Weights of a small GPT-style language model, trained from scratch on English Wikipedia: width 768, LayerNorm before each block.
Each number is 128 + 32 x the weight over its row's rms, rounded and kept within 0 to 255. Layers, rows and columns count from 0. The size above them is the row's rms in percent of the matrix's.

# layer 5 attention key, 768x768, rms 0.0175, rows 68-94, columns 256-383
size [ 76  66  83  75  80  73  78  80  86  87  89  90  96  84  95  93  95 105 107 104 106 109 108 108 106 105 112]
[[ 99 137 154 179 138 139  97 143 101 136 134 201 100 132 145 155 181 128 122 172 168  65 129 131 150 125 114  82 101 117 111  58 112 177 133  91 126 108 149 149 144 147 110  93 151  55 148 130  57 141 139  66  98 155 106 151 106  97 181 157 178  95 147 159 118 133 183 199 134 174  75 126 146 113 128 117 130 148 129 152 138 123 108 193 175 165 136 100 107 118 149 108 147 179 113 176 176  88 101 160 140 191 154 153 133 128  93  96  83 150 134 112 143 187 163 145 209 126 105 106 159 175 106  90 135 154 180 127]
 [113 139 139  95 124 152 120 173  89  94 110 129 125 139 122 123 117 151 153 135 137 158 151 163 171 134 156 108 101 122 133 112 124 179  70 176  72 146 130 108  93 112 114 119 119  94 179 200 100 115 154  75 146 154 129  80  73 169 133 116 171 149 159 144 121  89 151 133  77  93 112  90 107 109 106  87 124 105 172 145  90  90 149 194  98 142 114 164 163 109 121 120 114 161 151 122 121 179  70 137 105 140  73 150 178 128 181  80 165 121 108  80 133 126 102 144 110 103 156 173  56 141 108 152 105 183 152 117]
 [121  77 115 148 162 104 134  70 108 151 107 171 132 139 194 190 161 116 136 170 109  96 127 112 179 133 113 150 149  92  77  91 149 186  99  95 142 104 166 106 124 162 118 101 150 130  86  83 132 199 152 118 128 163 129 181 162 135 188 126  81 158 162 122 144  99 141 165 172  94 104 154  96  92 119 106 137 133  71 176 152 120  77 132 223 132 110 101 111 160 168 122 178 147  90 205 169 110 120 145 159 147 140 100 144 100 139 193  86 168 155 165 139 190 159  80 137 124 100  80  44  95 142 167 105 125 144 141]
 [106 130  95 145 124 146 137 129 149 114 103 132 107 147 129 117 137  94 146  93  91 118 148 100 123 141  95 139 125 125  79 170 154 151  73 163 101 175 147 127 142 102 179 132 164 146 147 136 122  89 193  96 109 127 129 138 168  72  73 137 134 123 159 108  92 136 138 123 152 110 145 108  88 140 102 125 114 148 148 127 149 103 116 127 107 159 105 128 181 118 143 124 144 143 144  83 114 138 170 134 145 128  91 153 150  44 148 167 167 109 139 146 115 130  91  80 150 128 237 117 166 201 112 119 176  73 135  30]
 [181 131 131  94  97 152 130 134 158 200  58 149 130  92 177 162 154 139 128 147 159  87 119 106 102  93 127 140 160  78 106  91  63 180 102 126 121  90 170 165  74 158 133 166 141  89 104  53 105 115 166  87 172 142 113 105 115 157 161 149 114  71 114 142  95  90 124 121 135  90 152 184 134 118 129 125 115 132 117 135 153 123 132  93  66 135 146 141 124 170 108 159 129 164 126 185 156  96 121 164 173 123 103 164 194 100 102 145  82 119 135 127 142 179 135 106 149 125  64  89  92 128 140  73  93 142  69 146]
 [100 129  63 141 112 142  54 146 115 128 139 139 154 174 102 113  96 104 112 120 119 167 104  98 158 154 117 156  76 115 143 184 139 143 109 226 107 100 179 147  81  74 108 152 114 153 128 133 117 129 170  93 102 104 176 135 120 114  84 152 119  85 143 100 137 120 111 110 144 151 147 149 106 157 143  92 101 113 146 103  62 107  79 135 131  67 156  70 122 141 128 129  39  78 179  74 107 106 123 110 158 123 100 157 123 151 149 131 142 115 121 111 102 170 122 148 110 149 123 190  58 146 124  97 116 143 121 160]
 [130 114 112 123 148  86 176 134 141 152 160 120 172 101  95 143 104 126 125 106 116 127 140 214 167 177  78 135  45 119 136 138 179  80 130 159 147 147 117 164 146 150 127 104 115 169 131 137 164 127 158 147 154 148 188 115 134 142 101 139 160 134  97 132 218 131 122 174 133 181 125  65 123 133 105 131 102 120  92  96 133 122 168 111 110 141 175 156 161  61 140 104 120 110  55 236 124 108 142  98 144 108 109 152  76 139 179 172 137 158 105 144 137  70 129 135 108 135 188 102 182 161  84 148 146 104 138 100]
 [114 103 130 162 171 173 110 177  69 109 123 134 149 142  78 124 126 103  75 173 132  49 152  73 165  94 100 104 173 141  89  66 170 143  80 102 160 119  89 135 109 167 152 110 160 175 145 111 105 152 141 110 133 159  98 111  92 118 143 107  83 142 241 128 148 139 101 135 102 119 123 141 195 107 123  78 148 131 121 147 172 137 115 162 139 160  82 160 118 115 152 128 172 139 111 122 146  97  99 192 144  99 120 123 136 117 131  96 127 139  98 160 150 142 144  92 119 106  77 115 136 116  71  93 144 152 138 108]
 [134 148 134 126 109 117  93 134 133 155 112 153 119 191  85 143  96 125 171 150 134 157 138  76  86 114 158 137 103 110 139 142  84 147 132  98 136 138 129 166 136 103 118  67 123  71 119 172 138  78 134 161 146  54 109 154 150  90 154 138 129 113 137 113 141 103 114 147  89 151 185  91 116 130 132 141 123 116 111 117  94 169 112 132 118  86 149 181  70  98 114 120 139 122 148 110  57 167 143 144 116 106 147 147  38 129 140  83 213 132  66  86 149  87 123 128 101 162 214 145 132 135 145  66 129 127 162 120]
 [176 104 136 114  74 155 128  82 120 116 107 145 152  69 116  79 149  82 111 152 127 149 131 115  89  89 144  66 150 146 149 111 177 122  95 174  96 144  89  88  80 124 116 138  85 122 113 134 117  92  74 134 156 123 123 108 123 101  99 185 103 104  46 139 142  84 102 192 127  88 128 226 128 121 158 125 109 125 107 153 117 122 145  95 179 137 170 167 110  97  84 164 207 155 118 121 180  58 145 108  49 121 121  55 138 172 135  97 130 141 103 114 109 110 132 140 173  73  98 174  96  64 105 137 111 135 140 170]
 [102 189 155  99 105 105 121 148 103 105 152 106 106 118 131  76 145 115  93 164 107 131 178 110  91 143 171 142 144 174  97  92 139 157  89  85 164 134 128 162  57 140  95 119 115 140 181 141 168 120 141 142 111 132 105 124 146 157 128 143  78 127 139 162  98  70 162  99  75 102 124 182 226  97 102 102 113  94 120 168 173 140 152 123 166 121  80  95 136 120  82 184 168 112 122 156  82  98 164 131 116  99 138 137 173  86  97 110 119  87 179 160 155 111 151 125 190 132  69 149 106 130 120 142 149  37 102 118]
 [107 195  89 159 153 178 203 109 103 147  82 156 124 115  93 111 111 131 109 138  86 178 162 186 190 130 120  95 159 106 135 113 176 127 109 154 138 118  91 188 148 120 147 123  99 111 123 126 126 150 139 153 142 164 123  66 159 121 134 117 125 115  93 127 120 152 160 115 161 132 145 167 150  66 146 132 117  67 163 177 137 140 156  98 176 104 186 121 155 100 135 136 169 136  58 138 140  67 121  90 118 134 111 129 103 134 131 141  93  76  89 183 138 106 117 121 175  68  84  81 145 101 117 154 132  59 110 140]
 [134 146 132 118 156 121 140 117 143 134 152 106 154 135 197 153 172 122 108 160 155  68 120 122  99 158 141 127 110 138 124 126  70 131 149 114 141 154 151  99 125 141 142 126 164 142  87  70 143  99 111 111 123  54 144 147  64 160 108 111 135 119 177 171 119 126 139  81 110 112  77 112 165 127  88 140  42 147 131 145  84 125 114 140  74 157 108  91 126 124 120 105 105 146 101 104 127 147 138 126 157 177 168 147 176 117 134 133  78 161 131 118 158  87  80  68 134 157  52  79 152 130  94  73 126 154 102 106]
 [106 156 126 182 129 160 108 121 173 129 149  82 140  55 151 133 131 151 104 108 145 153  75  81 125 130 125 137 100 123  80 115 175 120 114  69 141 133 120  80 123 118 127 129 130  90 123 109 147 105 121 109 147 131 145 132  94 158 117 150 108 125 120 175 139 116 114 168  81 135  88 156 102 189 115 100 133 110 126 174 124 112 116  60  98 147 115 139 109  70 146 107  85  72 158 137  73 134  93 147 129 149 134 111 109  59  47 152  96 144  96 129 101  55 133  99 168 161 162  99 150 128  89 112 129 100 155 132]
 [121  49 114 128 134 138 130  72 154 146 130 173 156 156 173 149 142 141 159 120 116 120 157 156 181 130 202 123 136  53 115 109 171 152 137  92 191 119 172 158  86 133 136 151  95 102 166  90 107 144 127 165  98 182 110 103 102  97 131  72 147 153 110  95 135 191  72 138 102  83 106 141 135 109 159 121 132 145 117 148 155 112 160 148 115 118 156 163 112 127 164  98  97 118  81 105 110  83 180 116 110 127 135 112 155 104 127  95 121 134 118 156 156  97 118 115 113 153 118 117  55 116 205 150 115 143 111 129]
 [154 130 124 146 145  94  77 138 117 160 104 115 114 151 116  78 116 144 120 111 142  82  89 159 161 152 134 133  89 117 103 105 145 116 137 154  73 125 108  83 144 133 114  99 191 112 149  95 131 116 179 111 153 103 107 148 171 143 100 138 133 144  97 152  94 102 123  92 161 151 182 109 121 155 208 123 179  74 164 175 129 113 117 207 134  89 165 184  55 113  87  95  71 125 141 155 103 148  97 144 162 138 154 191 152 100 116 165 129 134 147 174 143 143 124 117  58 112 148 167 116 121 153  98  94 150  52 146]
 [107  95 109 148 112 174 168  94 145 188 117 147 114  97 103 143 163 162 124 130 134 130  96 158 108 121 176 131 181 131  94 104 243  92  95 185 145 101 110 180 165 108 139 150  96 143 162 132  97 172 169 130 110 155 147  87 132 117 188 178 149 177  90 179 125 112 112 148 157  92 108  70 125 140 116 109 123  95 104 138 163 137  84 118 177 149 166 156 207 182 148 152 108 197 122 127 143 151 104  83 126 107 151 125 120 149 161 136 138  60 131 138  90 211 117  94 126 145 143 101 156  99 138 121 146 166 176 117]
 [ 94 149 160 160 110 119 110 131 129 104 145 112 164 103 159 155  68 135  99 165 121  66  80 107 160 132 145 149 144 116 129 144  11 153 119  94 148 128 142 119 150 187 117 116 156  73  93  96 140 126 105  92  87  78 113 146 121  87 130 127  92 138 125 114 178 176 116  75 106 103  64 133 133  78 151 121 125 131 163 116  96 171 154 122 161 127 150 140 119 114  95 128 115 118 104 112 100 175 118 179 161 158 101 167 174 155 102 126  69 203 158 171 103  85  94  94 117 172 118 117 135 149  55 175 158 113 103 121]
 [ 85  84 156  82 115 151 196 105 134 138 131 160 176 171 147 188 133 137  54  92 137  73  73 150  83 135 183 109 158 134  64 160  88 139 143 160 120 106 229 116 148 129  92 108 143 112 145 151 112 107  66  22 173  78 126  93 108 101 114 109 141 167 148 130 154  97  72 126 139  79 107  79  99 122 125 176  88 125 159 107 129 113 136 146 126 120 158  97  57 146 122 132 143 122 150 174 111 149 128 160 182 148 102 154 173 141 121 134 115 147 103  86  72 112  52 155 120 102 149 165 146 134 116 156 148 183 103  85]
 [129  77 128 181 150 131  98 164 112  67 158 164 130 128 165 104 140 144 193 105 116 140 129 172 174  79 102 139  95 165 169 168 129 141 110  98 124 143 127 187  86 111 117  81 151 171 198 174 150 101 138 126 137  86 102  76 151 117  82 178 150 141  44 148 120 104 134  88 126 116 101 104  87 112 144 118 138  97 145 152 132  86 164 149 168 103 163  86 193 106 161 152  75 160 125 134 105 188 116 122 162 152 128 162 113 117 141 139  74 126 103 125  77 124 121 134  51 157 132 118 141  81 167 141 142 100  67 147]
 [117 153 117 123 100  95  78 106 131 140  90  85 151 131 155 118 163 155 147 135  83 171 110  95 125 139 111 190 145 144 125  80 129 113 151 167 149 132 135 108 113 151  59 131 148 118 128 145 158 117 152 143  84 112 149 112 164 138 107 140 155  76 111 179 148 133 107 121  69 171 142 137 113 143 145  81 181 132 122 133  95 111 145 139 150 133 123  83 113 140 147 141 132 149  78 129 162 175  74  82 171  91  91  94 126 129 105 118 159 150  84 124  79  94 150  55 115 153 102  78 126 104  69 156 153 102 137 137]
 [146 112  96  97 174 165 131 122 173 164 178 111 124 104 130  73 124 114 165 167 104 128 130 132  48 185 126 167 134 124 116 148 111 126  93 154 157 109 180 154 119 160 117 180 137 124  84 134 131 157 160 112  83 129 170 112  83 112 129 155 103 119  94 122 135 153 116 152 161  93 129 108 134 134  71 182 126 195 165 126 142 121 125 143 107 187 162 140 176 175 109 113 129 135  60 159  92 106 132 121 137 165 197 125 130 118 149  94  96 135 142 182 123 129 102 105  78 146 129 143 176 167  82  45 125 135 180 120]
 [177 118 138 178 143 116 144 137 119 116 109 162 178 129 119 113 189 103 130 113 108 132 157 124 113 127  68  59  98 104 120 138 168 117  98 142 111 123 125 115 160 168 169 128 173 169  97 121 172 144  61  89 102  80 146 107  85  74  76 138 113  83 167 146 130 140 107 120 172  98 135  82 147 122 104  93 155 145 123 120 144  96 120 141 136 178  79 110  98 120  96 143 139 126 166 122 146 140 123  98 189 125 155  84  82 118 128 100 155 161 197  75 133 129 135 155 109 128 140  89 141 104 162  97 160 102  75 185]
 [144 116 130 117 104 144  80 109  62 143 120 140 128 191 168 116 104 203 132 138  63  61 117 143  82 155 137 175 134 133 100 115 107 101  76  51 160 103 150 125 164 105 127 138 127 142 147 204 130 153 122 117 156 115 112 127 154 105 131 104 135 155 195 165 134  89 142 180  92  81 156 160  89 148 181 128  90 106  88 150 116 165 162 129 136 144  97 131 137 136 145  96  94  93 125 114 105 163 135 163 127  81  82 154 184 120 118 158 147 158 177  97  81 163 203 212  79 115 102  70 191 102 180  94  95 125 124 110]
 [143 144  60 121 181 149 137 157 152  93 138  70 124 110 146 171 163  95 122 146 169 143  86  97 164  86  61 220  81 115 133 136 177  56 100 165 143 113 124  63  73 109 155 119 188  88 118 112 152 102 146 200 105  91 157 151 142 109 145 111 104  97 196 136 103 123 141 137 164 163 195 173 129 142 123 178 176 164 128 105 135  97 142 155 125 152  97 145 132 167 147 137 122 106  43 185 121 157 110  78 131 154 120 112 163 195 152 146 168 108  81  91  60 155  99 175 139 136  88 107 136 108 140 116 145 109 142 111]
 [122 127 236 104 139 134  84 142 164 151  67 138 132 108 119  98  85 135 119 108 152 118 104 143  98 181 134  89  72 139  81 107 162 135 143 147 111 140 124  47 100 147 130  57 138 172  92 117 193  95 149 138 135 104 158  98 142 123 146  98 147 140 142 130 133 148 146 187  93 134 116 102 144  56  96 108 142 153  94 130 169 110 114 145  97 118 125 125 143 102 144 135 122 116 122  80 123 103  95 110 137 141 172 130 115 106  66 151  73 130 148 146 102 146 131 117 106  79 126  82 142 148 128 107 162 191 167 161]
 [107 106 128 116 153 124 109  79  98  94 129 193 134 136 115  98 123 123 147 146 133 112  78 128 108 138 115 182  40  94 139 121  99  97 105 155 128 149 116 124 139 125 123 159 147 157 131  94 137 197 145 230 117  97 123 141 115 170  70  97  89  97  92 141  54 144 141 107  88 151 159 123  84 142 105 116 149 125 105 124 170 157 135 131  91 194 168 188  65 139  86 187 117 104 119 122 140  69 117 107 126 117 152 174 106 131 206 178 104 185  51 109 118 103  97  93 110 170 148 124 120 116 101 104 138 127 101 139]]
# layer 5 attention query, 768x768, rms 0.0175, rows 69-95, columns 256-383
size [ 80  90  80  91  91  84  92  85  89  93  94  98  90  94 100 102  95  99 102 103 102 103 103 100 105 102  99]
[[144 118  99 183 158 138 177 133 163  95 123 114 129 177 182 113 143 137 122 127  92 113 114  69 190  98 203 132 127  66 117  93 180 137 108  82  86 162 111 202 115 136 123  67 112 141  62 128 138 150 113 134 135 150 129 131 103 106 163 141  69 139 127 146  97 129 160 128 122  74  97 118  67 111 163 100 112 134 119 138 131 113 101  98 206 163 129  70 128 152 178 183 178  59 126 134 161 126 107  95 176 138 150 108  29 177 106 134 140 124 150 202 136  61 132 188 141 156 157 157 131 164 135 199 101 109 167 156]
 [150 129 130 172 102 127  61 161 107  90 126 122 102 185 155 130  92 151 147 161 188 124 169 135 120  75  96 135 115 151 127 159 169 131  74 119 145 126 129 107 118 121 176 100 115  84 117 172 160 104 148  92 124 129 144 163 129  92 123 150 131 117 128 162 133 177  55 145 133 190 125 187  94 139 120 119 142 152 159 127  73 162 122 171 105  96 124 144 123 180 150 122 149  98  68 146 129 133 105 137  88  78 169  85  88 111 136 128  89 135 114 114 143  98 115 169 180  93 148 149 116  68 127 141 138 106 141  88]
 [170 157 126 180 151  92 119 180  88 153 178 166 145 100 115 144 131 119 142 146 146 120 109 122 181 131 197 197 124 182 122 103 185  64 129 109 135 156 112 157 199 142 100 140  68 165 106 132  88 157 152 178 139 101  41 144  69 138 102 115  78 186 130 136 113 109 141 154 101  89 140  94 174 159 134 103  96 136 139 138 156 129 135 113 159 105  90  60 163 184 119 158 165 109 155  93 190 163 111  78 143 169 130 134  76 198 152 176 111 128 134 121 136  97 123 177 105 126 130 140 158 128  68 156 115 149 153 188]
 [144 160 141 130 158  98  92 119 108 130 113 125 124 147 199 109 126 131 145 177 115  94 168 154 164 134 129 120 125  99 114 143 155 107 109 158 169 121 131 122 134 181 147 142 109 124 166 173 167 112 130 135  94 123 142 198 125 144 120 120 131 171 186 147  93 132 103 181 147 204  97 187 177 176  88 191 130  87 113 145 132 135 137 147 123  87 111 118 133 194 179 158  78 156  74 134 112 109 154  94 151 105 157 132 105  95 146 167 127 135 181 162 147 133 132 132 155 121 159  84  79  62  82 169 172 126 102 134]
 [145 149 168 125 185  81 176 158  88  92 145 105  80 141 143  93 125  84 138 146 152 112 115 120  98 105 151 161 114 121 101 177 234 103 100  84  99 154 130 192 156 136  97 148  81 106 103  82 155 123 130 167 133 110  70 115 115  99 132 121 143 194 203 143 128 153 160 127 133  87  78 137 118 162 106 110 162 108  98 162 163 115 116  69 162 121 110 137 129 152 104 139 145 125 109 146 158 117 162  84 153 111  74 183  65 162  81 157 166 114 164 127 111 105 137 121 119 157 131 117  92  89  92 120 106 118 181  87]
 [136  99 154 130 151  95 123 192 109  69 148  83 123 112  93 103 170 151  92 114  84 150 137  89  91 135 170 118 130 129 150 114 152 120 124 162 118 186 157 162 128 126 105 128  99 128 156 116  94 144 140 130 137 158  86 111 131 108 119 183 123 118  95 114 149 160 133 143 124 103 161  83 159  91 117 104 164 128 132 141 138  96 120  60 190 108 145  92 125 100  56  98 109 103 184 106 168 134 157 109 102  93 132 170 149 149 150 104 115 101 119 108 166 136 125  83 175 189 148 169 195 114 168 142  68 167 122 163]
 [133  61 145 157 141 149 128 116 173 134 129 149 114 171 102 164 155 189 144 121 131 131 212 130 105 122  80  95 156 229 122 121  32  62 121 147 139 107 106  70 118 139 162 105 180 127 104 142 144 153 129 131 150 109 137 141 113 173 127 169 152  53  83 114 110  93 140  93 132 142 174 187 131 135 189 158 113 179 114  92  87 139 178 162 120 130 133  88  66 128 140 124 148 134 151 127  99 146 100 108 117 166 110 112 184  91 193 135 133 157 118 163 106 138 184 110 119  84 174 132 188 126 145 139 180 124  66 190]
 [ 96 146 153 117 105  84  82 135  95  93 181 155 147 109 154 113 183 101 151  70 123 138 132 177 161 116 108 112 152 123 149 142 113 102 113 108 154 108 125 120 128 156 110 124 132 127  81 126 158 123 130 187 172 149  57 111 114 127 192 174 124  94 180 166  94 143 160  82  96 149 147 135 131 150 168 102 135 100 109 147  79 131  63  99 129  98 139 114 103 123  54 175 142 103 144 135 119 114 144 176  29 136 126 133  77 132 175 103 156 178 107 147 101  95 117 107 169 176 103  97 159 167 128 170 210 126 154 112]
 [142 138  75 106 165  58 152 120 139 126 109  90 134 127 162 119 113 119  88 168 126 139  99 153 102 169 141 153 194  94  96 122 134 190 154 132  97 167 114 177 156 109 162 151  76 193 160  80  95 165  92 164  82 149 119 175 169 128  94  75 138 123 141 128 155 126 144 130 144 134 133 109 122 107 151 127 140 109 116 119 160  87 176 131 101 111 145 113 200 142 184  94 108 145 118 106 120 147 129 129 160 130 161 179 168 157 121 208 164  74 125 179  95 116 107 161 115  64  90 123  95 187 119  69  78 146 143 122]
 [158 124 131 183 141 134 127  64 180 198 125 120 135 102  31 110 113 157 123  98  95 132 123 164 157 158  55 148 105  91 137  88  98 108 155 139 121 164 152  48 139 112 165  92 103 130 114 163 140 164 106 168 104 186 187 103 162 166 101 117 125 141 104 110 151 102 136  75 113 219 125 214 116  97 138 156  98 173 110 108 124 139 201 171 121  89 181 124  68 138 158 141 144 147 115 109  93 101  68 143 154 145 123  90 202 112 173  96 127 145 153  91 114 149 146 126 107  89 116 114 188  99 127 124 151 110 129 134]
 [131 168  89 199 104 112 110 111 130 196 102 110 107 105 148 150 134 162 104 141 118 126  93 165 159 147 166 135 143  88 125 142  36 172 226 124  85 139 170 131 101 178 123  74  82 127 209 113 161 161 127 117 112 120 159 117  97 133  96  87 140 118 108 122 113 135 134 118 118 163 123 181 102 104 123 171  98 113 139  56 151 125 119 164  48 156 159 109 139 176 146 123  89 184 120 131 133 110 151 116 128 151  95 150 151 167 111 172 104 119 173 124 119 148 170 135 157  97  99 129  89 180 127  94 128 197 186 108]
 [107 175 111 199 116 120 125  99 156 151  58 154 188 109  95 143 153  72 109  81 130 171 108  78 102 170  99 101 111  55 136 137 129 162 130 132 118 137 120 114 156 147 164 102 155 121 146 185 155 161  93  34 155 132 131 181 141 110 137 161 114 101 136 114  96 166  80  97 111 166 192 133 144  99 139 148 154 120 153 111 137 153 106 184 159 139 157 102 107 122 160  80 159  96  99 136 127 140 126 142 103 151  81 119 165 117 115 131 188 169  91 135 134 103 135 107 139  85 147  92 165 127  57 138 169 110 168 128]
 [ 66 130 150 178  84 106 132 102 105 126 132 187 125 151 134 110  90  80 124 129 128 119 149 137 126 100 103  53 143 100 167 136 135 165  96 196 174 136 103  90 167 155 173 158 163 178  92 171 138 100 121  88 148 162 170 191 156 121 127  77 108  57 162 101  93 152 153  81 111 122 114 129 139 149 136  87 119 173 146 118 170 138 165 162 121 113  53 165 123 144 134 141 155  97 135 112 127 110  91 166  81 131 167  81  95  93 164  93 157  95 113 160  92 136 123 145 109 125 150 135 138 212 137 115 141 132  74 150]
 [172 185 114 182 113 116 136 117 142 164  92 137 133  72 166 136 144 116  78 182 146 118 146 177 119 172 123 139 154 164  91  73 115 115 147 140  71 108 118  90 149 115  61 127 121 131 146 167 129 133 130 145 109 152 157 161 161 116 187  71 157  83 111 139  82 151 125 154 118  98 167 101 111 119 156 121 159 163 118 120 108 141  93 179 131 140 143 169 111 176 125 111 137 118 149 114 133 147 135 165 154 152 102 176 119 147 122 126 146 136 119 176 143 171 149 170  86 154 132 124 156 119 158 128 150 159 102 162]
 [164 153 102  76 147 145  96 168 123  75 143 141 103 160 143 111 124 123 162 127 149 115 123 132 114 196 156 147 113 134  96 103 123 132  75  43 134 129 129 125 101 162 141 156 139 146 105 113 144 141 137 148  97  97 130  81 137 105 121 190  90  94 138 152 136 106  92 155 179 124 118  67 181 208 115  85 139 166 149 204 147 167  51  91 157 133 130  63 199 165 134  89  78 158 180  97  84 125 159 152 179 115 139 116  82 152  59  74 109 166 103 112 142 126  38  95 141 116 105  81 146 120  66 173 162  80  98 148]
 [158 169 170 102 192 118 161 132 100 111 163 123 170 182 179 136 101 130 129 150 118 147 136 124 133 181 131 122 169 129 112 126 161 127 121  74 132 149 143 126  72 142 146 182 149 171 160  56 125 139 162 161  81 132 156 122 129 127 176 173 138 133 123 133 102 135 114 130 141 114 110  84 130 179 133 110 161  93 142 163 147 145 129  85 123 167 183  59 233 118 134 116  84 129 108 143 150 131  93  78 146 178 155 171 115 176 167  86 150 162 101 156 112  83 167 138 150 120 107 123 108 140 168 109 161 135  87 155]
 [136 129 110 141 107 122 149  99 158  99 143 186 129 190 105 149 116 135 100  87 149  95 132 163 104 112 162 155 129 100 142 160 209 123 130 118 129 121 122 178  99 149 171 104 135 124 199  75 129 138  92 136 120 198  74 112 118 106 110 130 122 106 194 128 145 112 121 155 135 124 134 123 187  84 167  87 157  88 155 154 152  93 115 101  97 167 158  88 108  64  86 146 117 142 107  92 146 129 141 125 117 141 135 152 189 158 131 173 122 118 135 177 135 137 136 140 160 102 131 177 158 129 113  94 116  88 186 175]
 [133 146 104 146 180 125 129 127 155  65 153 142 182 120 165 118 125 107 169 135 138  91  72 140 134 133 191 109 123 134 160 146 163 120 132 133 144 115 100 154  94 142  78 148 150 153 135 151 191  87  66  70  50 107 153  94 154 136  95 163 135 137 150 124 137 104 123 123  67  60  74 167  85 155 114 118 124 110 108  85  93  86 149 122 138 120 149 153  61  98 121 156 243 176 161 149 135 160  90 107 147 113 119 168 121 118 110 150  84 112 116  77 157  91  92 158 154  78 124 137 143 106 169 123 190 163  99 157]
 [142  57 148 179  74 197  37 132 153 139 110 151 117 145 128 108 115 127 131 105 127 155 200 107 182 145 126 110 118 159 161 152  19 139 133 132 139 138  91 112 153 108 166 125  81 142 144 159 105 179  99 159 189 145 105 140 130 146 123 150 148 170  75 143 152 148 165  75 149 127 111 216 104 141 120  98 160 116 162 193 131 154 127 153 158 139 137 144  89 128  74 159 189 165 133 117 182 140 166 133  76 155 129 147 127  83 120 135 101 143  69 191 106  90 103  78 147 170 146 143 159  64  68 103 120 131 126 122]
 [104  60 160 114 194 107 148 109 162 163 172 136  98 112 160 143  76 123 132 183 117 121 111  94 108 167 161 137 152 111 153  93 152 103 119 145 120 151  72 162  99 121 154 178 128 117 105 142  95  77 190 104  81  71 122  56  82  56 123 118 120  95  83 128 151 195 119 140  96  97 166 172 137 161 121  77  87 138 227 154 102 129 100 107 103 114 133 134 169  62 144 115 107 150  55 117 187 100 122  84 128  94 128 161 176 108 138 104 105 206  93 189 173 100 135 123 117 121 156 121 109 145 137 141 116 150 188  85]
 [137 102  44 109 133 145  95  96 133  87  69  90 133 156  58 129 130 114 186 120 152 137 101 110  73 138 124 169 131 192 141 114 108  98  86 149 126 155  70 146 100 154 103 160 162 159 111 120  88 113 151 186 158  72  88 119  92 134 149 171 122  72 145 102 125 102 112 161 164  86 119 132 132 165 181 125 104  94 152  89  97 162 123 138 103 201 132 113 116 138 110 145 216 117  98 120  55 137  98 135 168  93 194 118  89 118  93  99 115 156 184 134 165 193  95 162  95 139 172 120 130 135 127 170  56  78 130 150]
 [159 136 100 181 103 147 129 192 142  99 122  91 144 150 130 125 149 153 155 128  83 158 128 147  94 113  86 127  85 173 133 172 134 169 121 117 112 151 202 149 170 157 145 179 190  76 116 166 164 213 193 124  66 102 122 120 161 139  70 140 131 105 223 121 166 121 122 125 157 168 165 147 210 151  61 119 124 152 140  77 149 102 149 183 111 169 108 106  50 137 103  83 150 156  99 201 156 113 145 103  95  96 166  81 156 142 131 149 144 188 185 108 138 113 111 137  81 156 137  86 141 135  92  96 132 120 149 104]
 [ 70 107  80  63 100 148 120 116 127 111 135 103 162  92 121 145 133 112 169 149 146  97 134 151  69 139 152 173 115 111 116 121 163  84 142 141  83  97 159 131 114  60 106 167 122 116 143 218 126 138 105 153 115  86 117 153 187 146 179 139 142 162  88 142 170  80 190 140 176 140  99 193 129 138 116 119  70 192  80 145 124 156 103 123 174 111 159 107 161  91 133 161 136 104 122 172 111 153 103 211 177 202  45 139 145 136 153 109 118 139  63 152 157 116 175 115 124 165 163 151 177 119 123 189 147 145 133 122]
 [119  76 131 110 141  76 113 121 164 129 101 100 141 116 110 126 123 102  94  94 119  87 123  95 136 132  77 155  91 128 109  47  85 196 157 145 150  98 155 142 164 114 140 126 106 111  76 144 132 109  77 169 151  98  50 104 142 159 116  83 127 113 132 112 129 148 148  91 143 162  94 143 188 160 170 111 150 105 114  86  96  61 125 125 107  63  81 159 166  99 115 128 125  59  91 131 136 179 120  94 112 150  90 132  99 144 138 103 123 179 133 166 158  90 122  92 152  91  88 105 116 109 100 107 126 158  73 104]
 [107  96 143  96  56 132 122 117 101 129 112 108 138 149 151 153 112 125  77 167  79 145 133 127  58 193 149 116  93 171  85 132  78 171 107  92 182 133 126 104 171 120 124 162 127 115  84 147 127  99 144  79 134 113 198 182  99  69 154 104 127 114  74 111 113 112  61 104 142 133 148 149 173 109  87 164 118 137 107  52 130 108 168 108 148 108 130 136 157 138 164  58  75 138 184 173 116 118 140 135 128 159  74 137 142  94  97 122 108 157 148 169 133 193 131 118  79 117 100 123 124 101 149 116 133 138 143 165]
 [114 113 151 106 131 130 113 178 115  71 168 119 135 187 119 139 128 104 125 152 129  95  88 161  82 155  54 147 110 115 175 160  72 139 124  89 130 153 103 175 107 146 175  34 157 128 182 171  36  79 125 170 157 195 156  86 146 127 120 139 171 163 104  91 104 149 153  92  98 109 136 123 160 133 201 112 109 150 143 161 149 121 138  67 122 154 124 120  97 117 110 167 146 142 154  89 118 103 116  85  67  77  95 154  85 110  63 171 115 176 114 159 126 149 134 167 119 133 107  80 111 105 105 129  88 147 120 100]
 [122 108 106  97 104 137  99 123 130 126 137 130 160 123 182  64 134 115 154 104 138  90 105 100 132 155 132 133  82 145 181 152 136 128 101 107  62  93 170 173 129 139 114 100 127 162 129 151 133 113 152  96  90 216 128 132 110  75 125 147 111 213 125 162 119  72 115 139 151 113 113 118 142 157 124 139 136 182  94 103  80 114 180 150 110 102  98 120  87 163 127  99 184  82 153 179 121  86  87 126 146  93 198  98 141 183 131 115 159 138 147 116 152 138 166 120 115 103 129  93 169 135 172 166 151 151 158 200]]